Weights of a small transformer language model.
Architecture: RMSNorm before each block, no position embeddings, biases, tied embeddings, ALiBi.
Each number is 500 + 40 x the weight over its row's rms, rounded and kept within 0 to 999. Layers, rows and columns count from 0. Numbers have three digits each. The size before them is the row's rms in percent of the matrix's.

# layer 21 MLP up, 1024x256, rms 0.0808, rows 457-565, columns 0-127
096:483539493491515543518565471506482494509480522441411522534535558498558487489475512560499522494478535509518554471450493526424528469478478576476431561478461488497518472505521499501508469500584521566489455500513532538517575480445471452521499444521540504509461515509473574485523509437483487483414523479429567495492519488443446517512477500432452529484494573455543495518517512455526412499556
096:422470487472482510474498588534502590527490515427472563519538520510502482469496427461446445482544478540484477513488498492527487521477437522472541523528502585500447495533510469467503464488521563515419467510508498463433537528612513503532468451522554499464482492481446444420553562464462471534492479515490558502485526503476452480479506512526542465463535567462527527539463457480565517490467
094:499463538498513565523487457524457480503415516541487557556520488403510519509489555517462566505472427483513502494490472471550458482525488489536565558473565507543502512502512540521486493482489420512512434449541479538516493482559498440533557439548454546486489473569464480403503560492485543504424481484526553648508512453463518549488524540498522511504422470514532486496581493542524471475506
097:491534565519496527528499484413377453480574450493533527494380529387547534524444491597497549542479546490466484463459490507477492485474462452513517531544485456545514546470484495503476495480485506486544468475499476465547505510450544498520496529533556514423524570516457508497582514490509482513451473492436477558524482531466521494514556556514503484465470545492497485480490472468545445469495
108:456458468521540533497515466468472588499451518556508593395437516532506541477434466477409429505510540405483502529554507491504485470524487481484550469520519581530487587430510427501547477478504509510518524461511537454516511443531472501433494528536508536430528484560506536488481456510421534433454475465451526451584538444476518522530482501488491479441596490478515495516555518553481486472476
101:528521520481450571435571479466530548561451476546492512498584492487477437573502466488546503524486525511541489539486540497534501561470461518493561565508456444510460460559494544518494517491473564556537496478506556512440431484507536407479514520590464557487504475514450551481433408500417470532458445529531501488478527487432486538533442483490532532471409482560410459547518473531485474439504
101:448484536504511551542485536478485494458393433510515485573578429510594442472481473553564482541500491519489502541494535568565511571505475482521547444546454502497501507497484555427527485563450492551432494501491533553417400482523481476453510539551426496473540452431402519522469495515544536530457496494461488510510601436541505438517581483533572537441540501490507521464546537547569474498460
104:483526547515549492514514470455500564553552460549509549475529526509485465519472494529508486487489470522511426491555515511491547564482504465447475506533462543441410475537462479500555550532541456514500417419504468516503468488513480522471488595545516498425468528460455505462503454544508535537486470504487563493456490500524527480458483533555523491453486527603493489487562412446511439492506
094:525472469532392479542549483539473427530496440513505453504472525481519474550514536532492533587478532465457543533487483487470497512501511525520517499531511479538447484517528475609450495516509442508590516484555563476448526511500475523481476518510420457409507441554471505480485478554451422528533481532386603509473467441465502447557501527534514509534542549563523486449478480553527432509414
097:481555542524503473541545479457515472483460458550487553493560531510527534601469408467449449505493559531448511505536489552485460494448517502498557469536518482487514485477535482529529556480527504495502516521557530509458561498494437506476473507600463512435468511543536555464567434524461501550471479486488535516445605510551452456463426500477486561511485522521510524558481583554487499509474
106:479504489546414588524575508485459532491487485538538554451450559528503454518503462497524486461474485486476447523532504530473433512518447583450575561514430534520519468582540447550473575534478461505478451447549482517414492492461509450523491537463495472416510525448496526508517464544454575495392472494477490476461519462517475462443510448530450537481538513493432498467523454491521472493503
095:501451518574472501500581500444516502526461447546503505524594439454518587491470483507575482534486458528517544539497469498490482538524492525486487571514577502540490524484434515527447451564493470514542391538492478483487534495530443465559421574529498556514522454472549496469492528417571433560441500472539489534504552503483426480494495505557499521519490534509425491585516518492546550500487
099:514467526515522481576560524438486550489559472559502497462437453452559482495468528445483494495440502459544458531557493532501502576529487541444517503505503477424580490461522516442471510448488512539509487464522487488437499540527514530444478548501458554438468512531469528481482492571468479481521542481436496551531498463512529473471444521463580521566470505487514500545574439434547473471451
107:472517528522518552586484531467553490491467537539504398520481588507534533485517414509513508519541517519511442531558510401505525484496474406486518502483575551512495517438551441522496535437527493606515472476496505491499579514510495411488473584512526505516513519446469502488504502496582495545502444445491592528528560496480502475530485519507527526434456546527447503422584483501471466480514
096:485473540500567471472494482437518496407469533514508498499513471401446541565517582485494560520477462521468536525486453535493473527485501500520469483504525476518453446583521472518413509439511450552473391459549531413545466489479570467470502619573452496481531485520506480485499499568434518474553493457557518462548508428468485533547478484476507525537452497512513530580548538544487553465455
101:423552509499476478560548521544492497532484476612478510529579492411555524495480533578522494542524534508475525560493544495511508500497450535474515583474475574461527513553546514538492595455511484489446482474473512525506522500500440518459444435429459513475434478545525487428535469515485429584522433467463445533486466454510468456506500489497528529565472512502487537557495525514446492473507
098:487412559457529548545517453486516490462475461490536584468550463533526571478503550548549538541477535495423577487454478483489475542498536507391539545504534516536530485455523524459520505465585524544493486476512509561503499502480407481509524564513519522484439577456460492509497495541567514498483525520479481562473554537494469540513527598471507524488530513486521592508487503498553483476493
099:514481499570447539546494477504442515501457440481496515576560482490537497510488450470465490564508446579525468515424421507479457496488534544477484493470513447514468473485498542442458539463508490538503470447555565546496513557446481444445427545497470462476492510512486522397551514504463541488527485483495475461433513526504536523539506454523522532519508501477493545514482475511498506497491
103:558563542551482493542520487465512514484561535531523489481531579495477497459537440500464550498447409431510405557480429480438532512476558510540510526576479475476446514541497442577484555529520450488500465509487520504501535494475545491450438478471467444488514520448453437480476501436537454514547463553544489528472554483505487471505403564421546590493558576480420466419470470526478485475471
092:461579563524439484489493492495440520447451436497490551535479519506492453514513504474508516505505568513549521515480475533495498498549528511421455462608523524420481486495423393490460474414434425540507499410559491502522476516442497422439526429420467461551458465434463528421507490503450433537465515473501453525461469480506468462606535550534509471486465565581457515568524492421437450477526
117:473506537491559489513512504497501532485508480527503549550496433495492524494409520504516536541565465523492448545446443483528480508479490515451480600497528510503499510523575458472548564463525515485500490399542488540440504566533474446444460483503433441480478539436491505427460516495481438537496443472505522518516519477398477492474495594450501487453454541573539486533510465450495555472455
096:491439560489482537636498431486520455462477475504482551516503465534489510574502455538553472566448474445460527581458430590538496461430535571456487506558485521492496494432446486437459519520482458554512477492571517460431476539480512503509523514561547472469493499539481467441487459555496462514532469520423531514457530524465457496530532514505447573489552527512470481554491449523569439494548
104:434522524480530510512458538476491512452498459527534525437480484481495544504517481541538542539494537500422438444452456487567419556469465510498577502556503476495523521469536474513476512512600501523541567456515473513410545532483453467533487552460568499490486465489494602452494486550434481484429528473504527539480579551529427521539480565584549507525482527456553499565538386535555480472487
099:464483531522482517527508503516509465511455522487488473480552504557455513479506472491490491510552529506457500509457495556443454486494521517530572471506482536582445568656554540412563597541481476509485533471569536490485458503486486444447439499527610421552527567540567499543557472489536457469511468480519447590414496522510514508535570497545526518558477576507551480490479537488492495474488
096:430505523437493517514495562444513525436488482491490517549472551455567578521542454417489502500608435569533439540510475558552466532455530496523557528485417512511499541520538402502493498497467492461380550480491479493506533441535498450488452541484545479439462466494501463519388427516505506501468519546504485474479553491501526493431447477431523517523515465532461495459499515578515484474470
099:483512521504509625511547467453449585515449507598484499432425487478526609478528539470522516500420522431554468510439494518496484419432513495527486562498494507554467527510539441527515530479533473517467490494529521524434478546434431471444474507526460488540501499483509493525510467561523514513462483406533485445429536538444453440559536520573580523473525494532440518524571594473502516472435
093:448456581491438490503546541492444494475543501579483469470520515482517541438490478537523467516477479479439498535538541476458515480469508557462527508537495487497465539480513555479501506491550513530548491419463482501435447478527465493412482514516493424516544441496525507414511433551512464498468505529485453558475546425514432580481490532517512519456521489504597448546490425485520446504454
099:532448467547511506490509492462494580509471505566518547478480587488560540517501438542516576553460508564479475500491504584444553511513457519513519521540490501469418533526488462537535524465474501499487463529469463508453469476491455450504526448484511564475491452508413486457558517506497465583510512504470589545437550474496476522454473452503570500434512548524484493515499505424512526491511
109:485512566517480474501546408516530555542502538518513544576478535513502537527441506582501549541514496464504468511510489524452492518528532518461545471557510491532447538530509472504431543420513558442495484488524553503497564524473468518443530455505467496538573498582491587520517487530423437465555491465471508459503546500535520500575532453502502493482513580550454543488558482468434514452450
096:480501543450520524519494541523505512443450531572473558531500512461545442506356507461496479496456414387537506427569479520434538521487522434457412515520488497486503545483547452470464449478532485464504433491451485558429495521518530462499503525530485440484488456485493497485565461517455500498530494477451463502587519538476503441445501515505567490470504526532481531474428529456549494454542
100:415490465513458577504497507437455474477509486449448529490573515514514472486476488519607558520575532518532552493413457560453452453541489522494505488589466526419462430541533487503464523509452445467454524491503495547453501432462567489537439569548494411433410508505504548475514487489548493556527474609488481475507546489492491508483531543491535509526456557505484529444546491523520487469522
105:481481576512521546492497485463552514482461480490572462497489479567455453567487399516521496524510541524535465571489441535526486522488627543463524465496566516529506506504455484436480539440484467465513479535607432519474526490512520437570474504487436531478432502452386502481424512495557533480498480488494460549534481527476522471540553467524571450518508538556471544471494552486525455325487
104:433510507505511511567462470481541503498528468516507530508541512474567586499500469525446583507512539446480483500500508560516425516535435483541539470517517470486512543518521422511517512545495484506527563519496477477483566498513584447535444617516579483523517472516542487505483504491488499497529518467477554456552611511522565478450496486523503574498487527476552513505536496433498528478472
105:490456536491396525535481434504518536561465458542483512577476566485472463527507489541428537507588500454484457524490480482445473531553457500509509521501525544536477571493531426479483515406533476469488523449544473521470548465482575435459516503455461458510458465453437462462601589540483477528502452465472510461538471522488526483564515485549564471471529580552459515484449483515515471476508
100:507454560518497538521469459474494560528447547550464414513507488503541410529481498538509455488541515519482545509461512544475419492506485532524554560500521551494493512492516542501451529504517553550501433431535484611499479533543537481517531469556524530511479543373549605451468515515460517508485467422438494488522542490451507410508499464551489525588418574540545405516558520469527466462481
100:504470511382559451517503486478446527451499471496537525588505501526532510477548516532481564463534469474511537540536555524528482521468452500547543538536476561498485576461509495537521448524493571567509484451467492513469457483480527445448473506584440482513486529514504482513451477559508396499494434432461529485494540481501456516431471491454556490456490536500503522488535507445595519473487
102:537539555525473478558480516478455483441515506581452545479470531468509544469459621587492541584545463406507497495444554554505477501480435523499547426541503501505510542546488541528465527504548511546498489514461553507505530509503467439490521537444454515515456505507499534536508485525464519489435452517459462489521468464474552487505501516546475552516533506484481529487498571491564440457507
108:425517531515525572545501485498503510567466475478468459552493448442516461526434502541485541533562446476467411464490436483472432528482457516463464583485461574556447520465506481490464551509450437457497481514472507448547522544513522504453439508489519509498518501482489556394525552510473556571503520475501550450508581512515425455503488497551540449497468511561450523461539437461506561477513
099:471513448456591438479497532568443513502513532495486478498498495502499485493456541465567481512587433438461496544490557500438449528546446442520506520515498503542479559464429472423487486478443521503554540439453483493461464430485499547500409575492539515488495483418502435463499477482553478475442441502422518489538544463489597495598495508476490552553481523465499458540475514419486524474456
103:481447510528479519553475465418487483433525451493506527472531484439492487515509450505458496527452531500504509512483431524533511501441492511507516431553500459426543485448518488495479475491501494493528489534532499603472543483540553393531473510530445464512397520524457548477482494532519435501499444481487531549501545460485403476539513488527448503472508534533472528519627467577566452481529
103:447460506523515594556531498485488564460496517489459528526561488510493502466500454430528518497513408471528490565507418547513533544505516427504542519518439506479433577470531484472466481526555621485483529543493530487519489514590542433508483469537497495433453475480374475484470582495485459505519500554495515492506527513488507524508524502454553533511452475570451513576490394442540510484500
105:401533581426501573460521517457471534478458568475482454497496529523581527510534558518594553511445503428539480534491517526511472505410460508483508555507539580513523540489503499485441540463416509477474531431461529516484518492493532442496535545569507586523518470524477527431547544491464465535460476424489494514415435465437482490448473492493488505493550489510495507546598496465522536472440
092:415405533514454525529532469526433441419527502530436508479499516524483499488460522558510515561536488452426485509529524470481462435522432571554525477576470495524469545443494501502425590498442436453589566516511569548437446527479557474534483524546510568435415561507489463469522460482491440504512465495468524506511519485511473475459440454497523544445529468501514521559518475477538523496468
104:451487526486435544515533443468453497468400552538531508488516537497457489489529474602521613555479500493477487487520512500478497433466541569464518473516523537485547434577513460576492465558494488485542499501555547544494500480527497489542532438497491503388505466459464621482527534483403497472499496474469505487429529466500512466541479488563436492552490593530479469513478558533522501474451
100:532460542491448486540529478388519507522545514489546474560490471560498528541492455489436519524455518501453518497416534527505451519496585514447519530559437542520453466499531426470468534475516489462491453499489541501431553505513452462524451501503549471533526515436497467545466432600508530514501468445479478502449506468529458447507612535547486545499572532468492534504585461456552554479460
100:548470479566526482492464407493498511530504578570464559525541417535510493496506507490523491551545513489523584495473435508464518416529480518468517497576443550416484541421542479503504479478544573581462541492481495569500516431518587498525482495507467512504532498572535495482560480452467391504521456429456482517537477462466466488501529430556534534488483521531454499519543522469473498470503
103:523564483503465449535549464504455450552483561579437502517506483482506461486417442496498448461538570505518481521582539473473508544497496515479476468627542515495459538489467520484511551511512494505496500546526517550462575465464532470502478511515449557475439482530519558522464528522436459534520376531505528567564450408518588507554539490527521504476451502558524464547495451536448414466512
095:454427602500525525477513492474436434499562477594476423546514498456531461517492472486497466494471528465518435556515507513544504438453527481539518500578457542495543515528489501519557482425436478496491434511536497501465569576536556474514460500507478452503523567588504553499530542556393505480553510487532531570504488507486527510502527490516521539455471514581493537508576449559534525499473
100:525455487465479501452520410457457459526449440531535496528546433444541527498517469525480508532473439486528409510425478576507532553534507508532439528462569490539518504542480452396504570456538508538494475475556445530493515498546429506451504554552493507486516390505523473495504498483486514474430489490462502470482485518443428515550543491551500487519513578505551488530489483520515478471467
099:483503487462447500512533484481504568516418507461486495524467523495560495479508573496499507462532477483543416549466491527498498500473466501524432552471459488537527493515525432561485554513562501474499561499499503501528452440492472401501457497523523587459492538513470487515527518461495529481485480435402526511535549509490619467518467514452481558452428497525472519472543529532478522484501
107:519449469508547519472539510428499509502430537540505487535516465492533548503543475550461493487543461463557433509464569394434538434452470523436507565565544510523523518492465526500543543494475510510529487416602537485489541481506520426451478569604470446450494494554505491524468484506559461551439492510499504489523477454495497441454419473495565532482451598564465473568495511558457429495477
097:492525456523514550497532544466569525500483533535555479595566549501569527480524476484481424483500474516445460513506526491500459585469480524454542520504458546503540586543484467450492491529481460535489501534530539451455504517446453460420539488463487521577553478489531513448497456459495488504560502512442492518557540378525471493538541540508455546465570480498492488455522411505552478489509
095:436553586458485509522510478510491447481492527540508519521505499427506410517398413456493429515515460471558475496465510509436517486510508575512514512484512466453531522521499464553587508467471450505485480497502509497516504545533506519508450526404512380430450457528504512551498478398514518546455499525399507471442509510515522501519534520482491463525460507507549467533514541511513453474488
101:462447464546497492514509504479562505561532525523460465528504469527536419531414598470518478462563492498561489509530520499528483514532499493542495483472522492488477489489511545459500539469483544478488494601521500520412548462533502480489454515490432459485425489550497494517493521534493473520525453460447535487545529422512401502538461528462506549555491540506543457498509487491496456505427
102:478511578454538529479627461495516471448388435499497541460480490521518477544480501539504497558476435476472533493535544563494415518492448510478521475480479518483489535507554467574523532544507486569506512501502590508515471524534455447436509489479440501424485484490385488503512467569538443524494502482422494476389516448451515527492474494455530544459520429484555527472467502529489434506531
099:532426529513429507509559455531497537473507507486479554460522460499465528525506549528508457502487498556525500575525454442426488500479518539403587551471411533534483498505516413522534472516445457494519434491578537581454533419500473490489482492490475521493519468496435453483507512483503503507469478566539502516421556503462495452486509547403490488499519507510506475478473450512438527474454
097:502443515504476565491489514413569495520515485481523534489497499504542501534502456430522596508517441455516467545467467473446408517531460531541590545437461444555512591458451492476510518577499552497549494462510482539403464511484500453423502518571471465456520525500555557532466479469492531518483488456516469539504492476555488474552459493531473586461534480502449458455506440526493469479499
104:539516500514556476575480504541469414432483447459478480512528500477487513536446432539545436504457513441495484552496543517524385529506481539477499553491534498539487489544486481461504547564511475549599451519493551451531427448495457518528483561552513473447464523499488546494514509463493525532484468462433643561470489492584538462575509507522541505564470509503491479425497497522523432514469
098:572551501525482540542483541565528482452509493512410501523568481528505475558499467522504570594438477530460500514470493512518508432510499561463517501511490455508405482515517443441520498580495477502497564492537492469418426477512538528491454535549441505509529565432476480452438494508497521473543457479477541553478488510468459469518566470427477528547452501532406531447473540464527521472426
103:425507516513404482472532500491517506499419527485484434544587521463571564526504536456558521471477426484455511514457504537521480521508486468570511484485452493441472558483523461550455494552549521453492542529571459528430527442548505428518525490572492533460483459544421545516450471584530469475495513495459459503527596531431409522513472479488496519453497488511476460485459475444495519495517
099:505457507542539510506457523448510444532505536512509508588528446470477503511397504473514428487483391495585464479499511471485479533477471492493523498543481471473460507477529454558524456493552500489502516566486488444458559490567522517524495502534460500485461519488467480495555478528501473469493510435512521546570498433550495453551506536522472491491468562548481525484524527415527444463495
107:426522517516467461482537465489513539481524555442503477527502549512564537416517520526491472565573450469457481533567450502534419467498495448490548463513449532517370578483529393496465573560562521520469480467472530565484511540499444477541415508523531510493484486486491515429509490458462487592433418473511486544451562545501547511546506500581533511505555477494528495583530509527429477432511
101:502433474496485525496508530543479419463502451494499530507601484477532490476454535594509458557499467490515465472561472523492467522449450456422528528569525489506447523444558499539503512517496528571516491498526495508451489545482495524452452577510561510474541552533450423526498567527485451563586508450452548511491495455476484516587540551481524520536470527496410498500570511492503505472501
100:544440522438496509540512529503437508445424482495492473514483496493518551500550504546538481475466514484504492463443540588531434503435521535525537528522516559485515510602524462487454585466528526496485460525502488524453421523495584404491523526569493529493453403441527499532614533479452435577518490537467462498495462507448573479449515463477548496536484541546509478411565461486513490483493
093:525508437504514475547464503461506529459509467488510460549476539407498466421472469541542445539554475475513494494470521478507374547530544572525469476464524538567457529465531470567518489608541491496534474498514534515477517426521494530430419533516456454460440429492524498453580540454512441583494480515494568527458501409500469478443457440497544552555504477456446497558448454544445524488470
107:442483488533522559479531513473501440449441533530441542601503564503562518479461511567474509490535549474566484545567438544488482493503520518463485528490524506462531508530517463472496685458468469530559498458533565503479492521555480469435528452528494534520485499572475539466547554525538534549555487516505498522449474519410479487611516470599525527472548522565495481454574484476489529472537
102:418499534507460540533540457507420513489509485517438550463548504535583558516521451556517509508477442491519399496432487506546513482431505507439570565540474531456530551577452467487494476585481431484470494381515481548530472522485461537483545526560446546451536470505479532533541528498557483480439463485515504563510585573520531467522484442528493493502453485560427517521503494470516482499429
096:492432492533514474599502522528476482496441477494528553580523526458501504478492493559517524485485466499482395481480456544457474533516500557497472534554486546533504529474535521449590528551540531540481425554494507548526493426456505521451541488561505489407505543504442494490561481486556456437493482468485580476474470473449442503485486510471490523570511492479501447507491447475495502503440
099:454469498528508500485503488547499552482469424528504553456500484509502545494476413536508551551468511482458496499510493571598488578407554494460473442489486549480463498580516450475508532540516519534548472479534512485470413433496465515527524550444493497480489518409494496545457513592443517557514494494466530541500554497490467428490464497427599462489457527584456498482529477480438430500469
101:479420486518467505533441393462407536528431489554477551488479485540493505533489462500498498581580553472577492541422496494517469481484499497454498482506551566514576470464517489408519477504519589518510525511555477462459513507490460379512486514427521571460501465460471495503476513534529531447488441481500506555550546497488479489503585524461529476493546548560453459510525473474520558489537
099:502487495451535585499494522511545477515484486514577437570546528551516517524492429526495532517474488479491461515554526466510490642510508498464550458456481531536477507519591486487557482537489436525485550458513486472494586413519547418504482531515553498543485479460447445494529508495477537526467459457476432561535505431431487450577425408425477572514431537502471476449516452471541512478524
094:439545544491508549496517442516409420494474494517459507536564491508492393467535491504517546642480433485465472514462544437486485442550504476480496488555504547385442466498539385470469482542473494553528426484542545522469548441454472478436551485522516481541529538584467455454453497504490457425482510572440488520486498387467434466524443507545508527512448516511491451530511511487502444468499
106:497486495478476491586473527452503533541515540482498459508477459504493490471509469504413560475471463524465472499473409431485508508466514463421445544556516491506453531534525448465583502555482509479504564461573528594472525492434513421477469517569528437468520496422502475495484527433515539492471456472514502471494493450446485443439481482476545577505474534524476461469543492479574534430479
093:450427459508520410504559457516491497504497503522462507483542497502464516493434486491471531459504433472553460545526475429544497458531463502510424523477514515521495489432459486465425531536474522504492445511532504534467546422536564540474544570506477506464433459534521506460433536491514444556501503480516476490453479450573512483534501497515524513541535486494564403599497431516492423471494
100:468482526504501474519475508508500556494479488565461527471435479459521563580512483564535564547558441459518492525470541502520516461475540526481517566502484486510448531464486477504584499506531572503475428530496527542453454526525498499466546494489503451455576480498501421539499426476479468538467474482502522486522510367455501456487497498459510511424501484539447437471439505429403487466504
113:401475522521626527524503493530497501442495474509452532486532483497528525458458546442464557476479509487524462511500463509475494561557494494488437450552486535436526476529486505433523485482454549590476466478576481523446461468497477507534526562529463481462529451440422549487490494532462498464473445529463454487543504361452442512478488456435553553534565506536462475512533526517514479459460
097:449387472480478442588521471514591545562516488536537528481422555483499455541505499491530577504488533494553478487495488483473465464492475492496543536463439538532442543495507451575531505522522492549562446480474514481476553571543484448532416426566421535486456474575468477472507496547521504533517505556474568528511534550527536449419539497468567498517480566479442449473514477464543514493423
097:532530466550439467560521431490478497518436446579490519514553477491463521482482526514545520540523559447497489520539500511547483485475553447520476556461463515506505472482525491449448521462561595488549551515502472571536435523491519432469471540540521521467461461496554504476442483555503511483551513449444476519455458473487436549506455484513467497494504463546538456541491467533526441487409
105:475482464477559500492510470532469497526529411517508566531520469498510545465424469541532472488504542474532422517444520439502544580460471461426567563514495521532472467432539514543535455489515514509547475497533528518471480547507443501404480517528512519488449476508440552511440529475548404546448507532465501525488498478475471461474495517533626471458500502494443504518476524517512413488463
096:416529505445508511498527526540555511525504523609530507531483506453559464463480502492552527588482548536591491533428516526464585395485481513491466516488486489576445480494522493529466490485433513527500489504480509490562491519540482450476484550483485482507433510460539512488477605481415481482426501478406475488518553509495483472494518568520497473505481498595487440537552459526480470483492
098:473542476482512540508538478512473448489487582557501511502496583450487481518498485490408533595504578499460421489502459528510503484461515515464633497502464609533472506494473430474484552554532467452592513577511495506472471556491534477518482471471454513464480505466459498473404564501504443493485447508484469554425484507433485519585481474511520507536482519556497564509510451451533456465489
104:490532491562481476497560488444547412465492519519424500551513509525532491518497465562508468547502540522477465524460447461517508513558462578456480572517492529509489527515506512576447541505595499509535445564549539502503467503568469525524494486498450515466517504523497598505602564479501453512498521488537443525504526457489456465573519484522502506568518473552465518533526436534467416485529
098:482504424554524521514521401468453521462474531554561522489499441468542455497501518559437467511541481493542484531542470463484410477477430469452461503472494560555500503547475495481587545516506511507567532475561562590517480503520480488445504506534460548443438474473486516518503531496548448521484468513491463545475517509463505504558461496546496518495407437539401536553550550502470540502516
098:423483501493518532542528548427484435498477459521534590506514526481521472472487474502521514578463511462535447617483494484445486463436500512547550519484480531533397449501530505542478492524491523563468447550517500497428512432527498515467464531545472446479441516545497474425524504522514459471500502525500579514531487478486549555492439536466528531454485524469488430463506468498476511494436
101:514456511558424531511455474384552526501549557608501540535543422507451480507455477540514508502463532460474504516504484521478489485377403468458535529542483510468543602535564471497522526483537422536614450526478462559456514530531515505447433492512453496499446538560499430485568502457496501542502476544499532549475575460547464470446505502486514466542476529548424493518543483498575452467458
098:445440504529488561558521482483492477453449519548505492481465529563507499503519504491538501555509489515519448468509529512561419477533538540395512570500523548470494489490537415498507498542555550472570500528479502552550486563514475425487511513511452498472502477533506543469544388478532494531536458579529555459421535509448382481461400523504480495441533528508482495512531436534532463489518
114:493436583509476539539523391489459569532469561519491467485446526477532519503411452497550534537549488493565424460539538513505505475517527554446529477497514497500413488510533479534447534444443527486492481470491512448484514471504534520467509536488504494538506480538443505520521563531446511537441439464504529514477501558501523451503467446512473511501510579566506485481509517478493478465517
102:495440467524418448538497476468525505493507500480466529567464522443515478477462517546540499531452551483442470515521464532495497497489465571481524521513425475477532523518457429484480545572475450532624405516584449525409564494470445521477499460520421428502483416506486544522464486497497467523508467483536493539492594445481538518478500549503511518425479511490492487509559530440552538458536
098:503485508522530542565482484557466550484346497512490528539482557472438521583451539510538494484544487538507524569560502507512490513509454599459520539549514493496500552526496482502527544487468466443584551499553535540492493469466553508523538473535512513468516554566505471490476477467454513452462468570395539542500544470500525413547536574483519492452382553494516523565514541516487507474436
094:481461501409508578511492501479459493451423512522476555509509511504506493439498491512522477528478404482495521495460482422462463501454535449571504489521525486478444469456580503487487473445558504593526448495469521532409416477480506481457463548552482453491429453416486444452495484475573451565494473491497483471464483503497502464507488488524481514492602462529489480501565496462612473498491
103:429510522518526528487467482578525495452406528549488482542492492517624473462413527525554486579422498484529486496452448492461488488503526514485512505489493502497490492503448456458438518440437519545531500503538446537489535519541474512484528488479471535507489450459498508422482553487519453521508466491477508552476578465490483561535512480513617506494548518540493464516624479408505524453501
091:504508492517508569539514490484504477413527523507466526510502509520504544469431498543564441482557530516513479531519512548504471438483556526519493418467460501485514473470476487495519554444452522456492595525519538595524499487535407564518490497513464488461588538546508518514523493392499482471496419474515487493483484518494520548557511515558491550512551497483532513422441472519444496454488
100:516547558571472522458532472479482516460452517468522481478499436521571515434535489539457577542522510455511474525513507499499427549533433513509491530524494528525530522556540506478421483581549530580550475492463462488466458482465458446486493557522536512443457510506464542445492498490468466480482529444491495540435495519474378522468504435567478527471472571492511472572523535480542487479481
106:475476493494480513565510481483454532466448495514463490501526542496518526441504454518563462521501503467512451556533489509506459472468475496515517525555521508571477504486467487452483486479452487506474431498468544473511506474397455472517460530476545510518485457518496502444498542437529540508432422491501529580480562535484547482524507519513451509526551539609506451495581530508454522444483
099:496520503576502475510454484499490429560512522504489511503457511478403540463490466558481430532508549450434499509500528446500477480526520468512561539539497490429566486538495512502490528430593543606548519497504494465464523559501429462531506505550475475532478506504513496506507576493431504520505439425408539511500482489509452479510482495541516549464542595489465487575454520494503499417503
097:523487566543512509519493481557462480407488539522485461462486501509516492451427467558523563530520491536485501492447483480502521382504541448448536531532505571461422464464583555513454499458491522558519446527556549482413439569469474501420508524479447432446541545479504499456514530492485472470506437418433515552446485437457529487568542590507544533470507513493495532439503493473466466495479
101:460509479494446445536507544490436532456515501606517477546527540497542533468487487489469554451476469502488421496420523512484452488485522490506505527543404551534477525452535504491531491498466471587541472591556465542498436480487479550496486570495481540518504550498435503503518488466512512484470471497449572520458483457512474442539492490519459515517509549504488461454490485530587487474472
094:464528556388472506527491538432469527522489485461501465521476432508532501457458480616461557556507473479504524474553525532486515487394502545459512511507438562493451499506550454550468461489532482503476485490519490525397563474577408471547433546537548522555421461546424436498505496486456450485494492553440531490403490484519509532419531466583494494501484525483535501551516532555474507464476
096:533518514527405509529498469512455481537480485494501478493477552533455524531485493454555504469497500526455406515477541475444431433542442539515451471573488516459455475535471457468488451462442512581510470462508559482451496483493447445482489529516502513480502519563524483415501507550428508512480468534458528462465512460532453527543468477506473615545474500525495468525429491500475452502415
107:517505486551539445489533470492481484504500526532548520532544486441514447563482443513505565516494555527514497580473483513511524531527513568508512527507521469551419571516540491553493544465502484440439515541413543452511479492590512503436446530496517502446412465498486487448521514496468379496535492514471518488499497502516565514500476508500594465544520567596458458604471455491541499429434
099:504494540467508472543501433527538574468530499488499516630566466490484452485503520525519542496530449496551452495505399515445479555530538534468504496413490483533501467522512528422448515491477536515497397512521475527506505499499481553501525551482481572445541485535493494466493592454537587512539485520470563467555545561564509569525457475465556505509559501555504481470526470495550507430488
099:509574514515496479535629564509552542461517504439498493538458477428515566482498524527541449527465503528479460467504520512461511513506470474446483488547484462482477503539528511436506508579524588495459499548476562475475551446530430426484467493513482513488551512477516497558430532473460415482461490543447515485490520516386551499457488478439482505487515455576520556485453452522445435486441
099:494453451568425515451542480540478482564525551457554469581484482478470532521487473442466514511513416545517490539433513532454465487465498549559511495532541503556453496448414516456535476534485471477557463437456471569525434468479553481507487521575558465476458514456512533541488519516546563568498505504444561475472439492495477497438476545487471529445522457491515431584524467507539462478500
092:527545488506506425525482502505531484497504499476469460467560477454458558506513422422510493570385480443498465496487471490492497487430494545500498520514411502505466454429458414477468528477499494440510474535513507615449516485518472505473477501602521503516476491442486510550482481511442512588504504505474567511509499528500442414453433473469446550548512537505530497465520527433564527498497
104:511473480543488521572477420453491473548540534498524543566500469502527535523494529543422533468495532438443403552534465590500466567464487501483524456514533552541476608537479408482546511510464519491539545534590504483434476511467493459431430484506472490505410419531517490490479513484466542515514485497488483503508514466460528534552527441523502500431395481541493504558454517504455490483507
094:461466511482537430485448501463535552503496517469475520514450494438549495534488415449599495428417475458435463516444450481558477471490428535468475484504549539523493561434457500420530561512493506499551472522523504510389442556479528487418494562476486507512502470440486532470461486588474461541537489447464515482482577531507501511513453470555492497459463531513507493501518476479487460515421
111:460474487497501551484498501511456436473485463455524559545503477523496521477454548559477527500522435465549440476565471488467528508575594477443593566520454504489484528476535479516437484467541550572509548536519517529526491433550557469496533454470456436433608533494452506486471522502455505484512461534481470520551469466467477458542489464499483506428564518508408456515501496412570509453471
097:490412523460514543588526486425479518535505514535480537471488441478514485459495411520458447521523507409534421496485453464440435492540532630496448521523530539516547481460445565497542471532478503479456484502435468516503518600491518556453432538511530520416555467457507500487537516384584477523467467526460529556450485476511434484529569577534493436491471523517518520510523433492481519482483
108:478485480438476525498495431508463555527431569468542564484484423523454486512352515468414492451540441524460452525473451515501477526514495554543534517552535477489473507548491475510493485518516456489470472482494491514571406474535539409482474502520490465506451464413508504469475500441502532468487530484472548507533546511536523506480502446442501484480485562520510444499539471423546523451487